Part of a small language model's weights: local attention windows, 14169 steps.
Each number is 128 + 24 x the weight over its row's rms, rounded and kept within 0 to 255. Layers, rows and columns count from 0. Numbers have three digits each. The size before them is the row's rms in percent of the matrix's.

# up: layer 18 MLP up, 1024x128, rms 0.211, rows 564-583, columns 0-63
# down: layer 18 MLP down (transposed), 1024x128, rms 0.155, rows 564-583, columns 0-63
up564 099:089137130154118135161133179147106124051121176144141122136136103125146102116115107114151111107170128111105121156150117157120165128134100152127146142156106162126081133149107142146116169107130123
down564 105:139079105117133127114122155123083124112129144105149128117138129088120131117138096132109128153125115139166127146118145103140157127102143105138131185117154120115169154123142149114121153090114105
up565 112:125157116120111070123143093131145151162117118107115146165081101093105108149168153107107114116138146106172135099115105138157133158128089138147126145071135096150130092098106114133143124144162080
down565 103:132091158120127129108116135119139140115060117165121143114094113132085150187122119130108118090143132156112115123137155135155157106129139155141120116114080101130124140159071144112168157156132131
up566 104:130100135142148133125098131104142116158139106145133190119103094098146115147148127123113151133092087137118130115168171127134171116110077141144113145102108170155135097101087081116145138149126116
down566 099:138149145130151131179124122171156103114143145114126114132101116146145080154117111159110143076139155084151156162134105105142147161154143134153138150122104156091099147126100099145188121113099166
up567 110:093156115139141148154081121122149131151110042121144114096104106114126125133117182140129072140109122093131129104166136106117094118151110120135113145120088132119104161124158109139153101159168131
down567 102:149187102118150163101111101140120120090116153113117072141080091121113141149131120147141154131142120154085144139102146122146115149154126127165126139147123119111128143139152150114134112130114152
up568 102:168107099118097160082138157121130115155138142107100152155164116108087109126123094116134078119092108138139100139108168119152130181110120120124122104106123079125126115109122125111126133138120168
down568 103:089176086141162161166102104146106131092138121147162089096142112131161139120123113142146110160106158155113103127154137143124127105111111121138105097139106162134105163090137128132153140110109107
up569 108:133111140122147104110161118129149123124103149120096178151115099112129163136137172113101125113087077075155143089127147147105092082119113155111136106084128089141172121100129127151120124131124169
down569 103:110080179113147098157138105106132141152124133136159135127129122124152150152083117093142153117136165151138105152153110057105138158137118135154136135125120164067122143133105147144103166147157108
up570 108:145145137128142156129122149118126163140128088159134144055144078130105113140125115113174142120088156119125114109141152165130113139127166160091150087093131085132070137123133103127130149096163130
down570 105:131140132107092130134150122152149110205157143098151172171128107140138155158129149142131075120091130110101175165140136131150125165145167115122118131133108164109114051112134114087150118109133123
up571 111:137144118124133102095118173118121144164077075096154131150146116112123077080130128094086100159134142129101117115127174150128124146162143150157158085099091142140146118139158124136178129105125134
down571 104:120153151186128124145156152120133148097139105163122145136163135145150108173104130106121096107131079096102110117144136135112105117111053107109105159147148141111111174140122115145116128111100101
up572 092:135119078109102086171107163128166133097112088096146151128126100113104198126157112160117115161100124098130124147174107133124167144080103164118141158143125152148106141167076120138150143109132131
down572 098:122120129141159143133177126114178094151165145152155115139121127122169125072110109115105114117116161126136131151103127133152122122128147090133166114107084133145152119157162129183104147114135140
up573 097:118126125094119147136090127126099109122129118174083152106155118123118151099154127129118110109181155147145109099098108101111160088132136097093105112129160127127156138101147104106137123104116137
down573 097:124081121131146141124113118129144139080142156118133096157140150159097122159158144111123119102100102153120128140110150132116115168149165107116140148116121157150141134146105181134100119133121143
up574 105:076128127140115076127126116172124067098135154162103117135138125116156116123127094159137174143119151119139083128135145126139144137087141138142110084121138128124118084138103133094119127145161123
down574 098:112173097136144105157119106152101130092115159129128124103140073115147133116142131177137124157131139114164080176135083111130139149115124147176096135128159142146150130113140143050095136099153109
up575 099:136086157096103117148161121129154139153144149096165077172145133162123117158128144115130118125148117073137131162129144138092119154088151121138137146108139127130133169106080128198111114163110157
down575 096:092192114158170175137155150129146105107097146163146106117104169133139161117129126115120104141136115131092104071080113146154099155146149119103098150105118137087120096127119123109156121132135098
up576 105:108164148116101133117130175130125126112093084113100136088113120131129098161133169171129148141107135122148129166111104118116130135179123107054119172112100112140179117147083142160154154156092142
down576 095:170112120131114114120109160122139115128096148089119118128123153160141109127110138164165122107148140117081130133108096145119105120136148110100131119151105135121116092130138109116092121166080184
up577 108:078107133142123150118120114159127106130124145128117106077125114119121091105120150146128144088135126116132125121094113121138149107121125185137153104146069149162152107092130160113089097123094095
down577 107:136117156139109109132165153114113129139111146189104088167131150171109133111065113120144131155122096120121123112110140147115108123108147182125093135144147133126145121104083125091129135105167111
up578 096:125127122106103144098198150131164104125089146147147123125157166104079128117161116098148148121119151143161158147145153140107089128111137120152140144120109102162118126124109162102187106106127077
down578 084:145138121122161121101102138146122139123102109176137143137132135091116152148146092145129120136076102180108110131111108128146144119111118159160134129157168125141127156137124116110110124181171123
up579 110:114133152109137136122169147089114135074153137137167127118152144113139126183128112100117133138118123143121135132106121178086150117113152149110143163105104095150115097095108111147154183096115130
down579 105:120108145094125117106166140084106154145116147124111085118130093177105132179132095120097149152106130125112113136124120137149086148136155111129099182156150116134100126125160121134117134137129171
up580 106:138142090143132125068104098105099125117181125178114182120098123117152117119138155126110129151117165129123144110137175150143116121178125129139119128155077121129158153141083089122155136134167127
down580 107:151128139151083139122114123104123172162120121140129126165085107081122134142159140103119195105083105093131177106126114097122097159144172163149140123147149117125123135135168112103131153147172115
up581 084:107117129119085142127112121158138126125109136126123145134120128126126113127138089126104123133132091099127136128143124140141089131096160167131139147090124122100089128171140130137112084127138109
down581 093:096135150109128123137080123135147132129166153116104165124132089173156136097118115145142148080070124124147155133193199084129154123119124136128134125142167162132130113111121124176124177157195156
up582 089:121115099143087132117153114166082102101176109122081118097094077089130112130136158131099173125166179133111134162102146143154115108091109111145122098115093151083121103143109157120118146196143137
down582 086:173123127139168141119093144150149106132130118153158156148127150155100161128111119165159106163085069127128129082156075116112096144164127116131134164119137126190107173089138137098127139096129112
up583 101:110122115120151141141169168120139090123149087171102138118109117121157102169140158099133173071142148109122101126153148104113100138139121157078134140132140058124131122141077132139138126140137127
down583 106:109126101095114132103113096135102122111094155112137142117115111128147122091127144140143175078123106118104110140132115115148121144156134113093077147161135151100114134121089105094152093169135114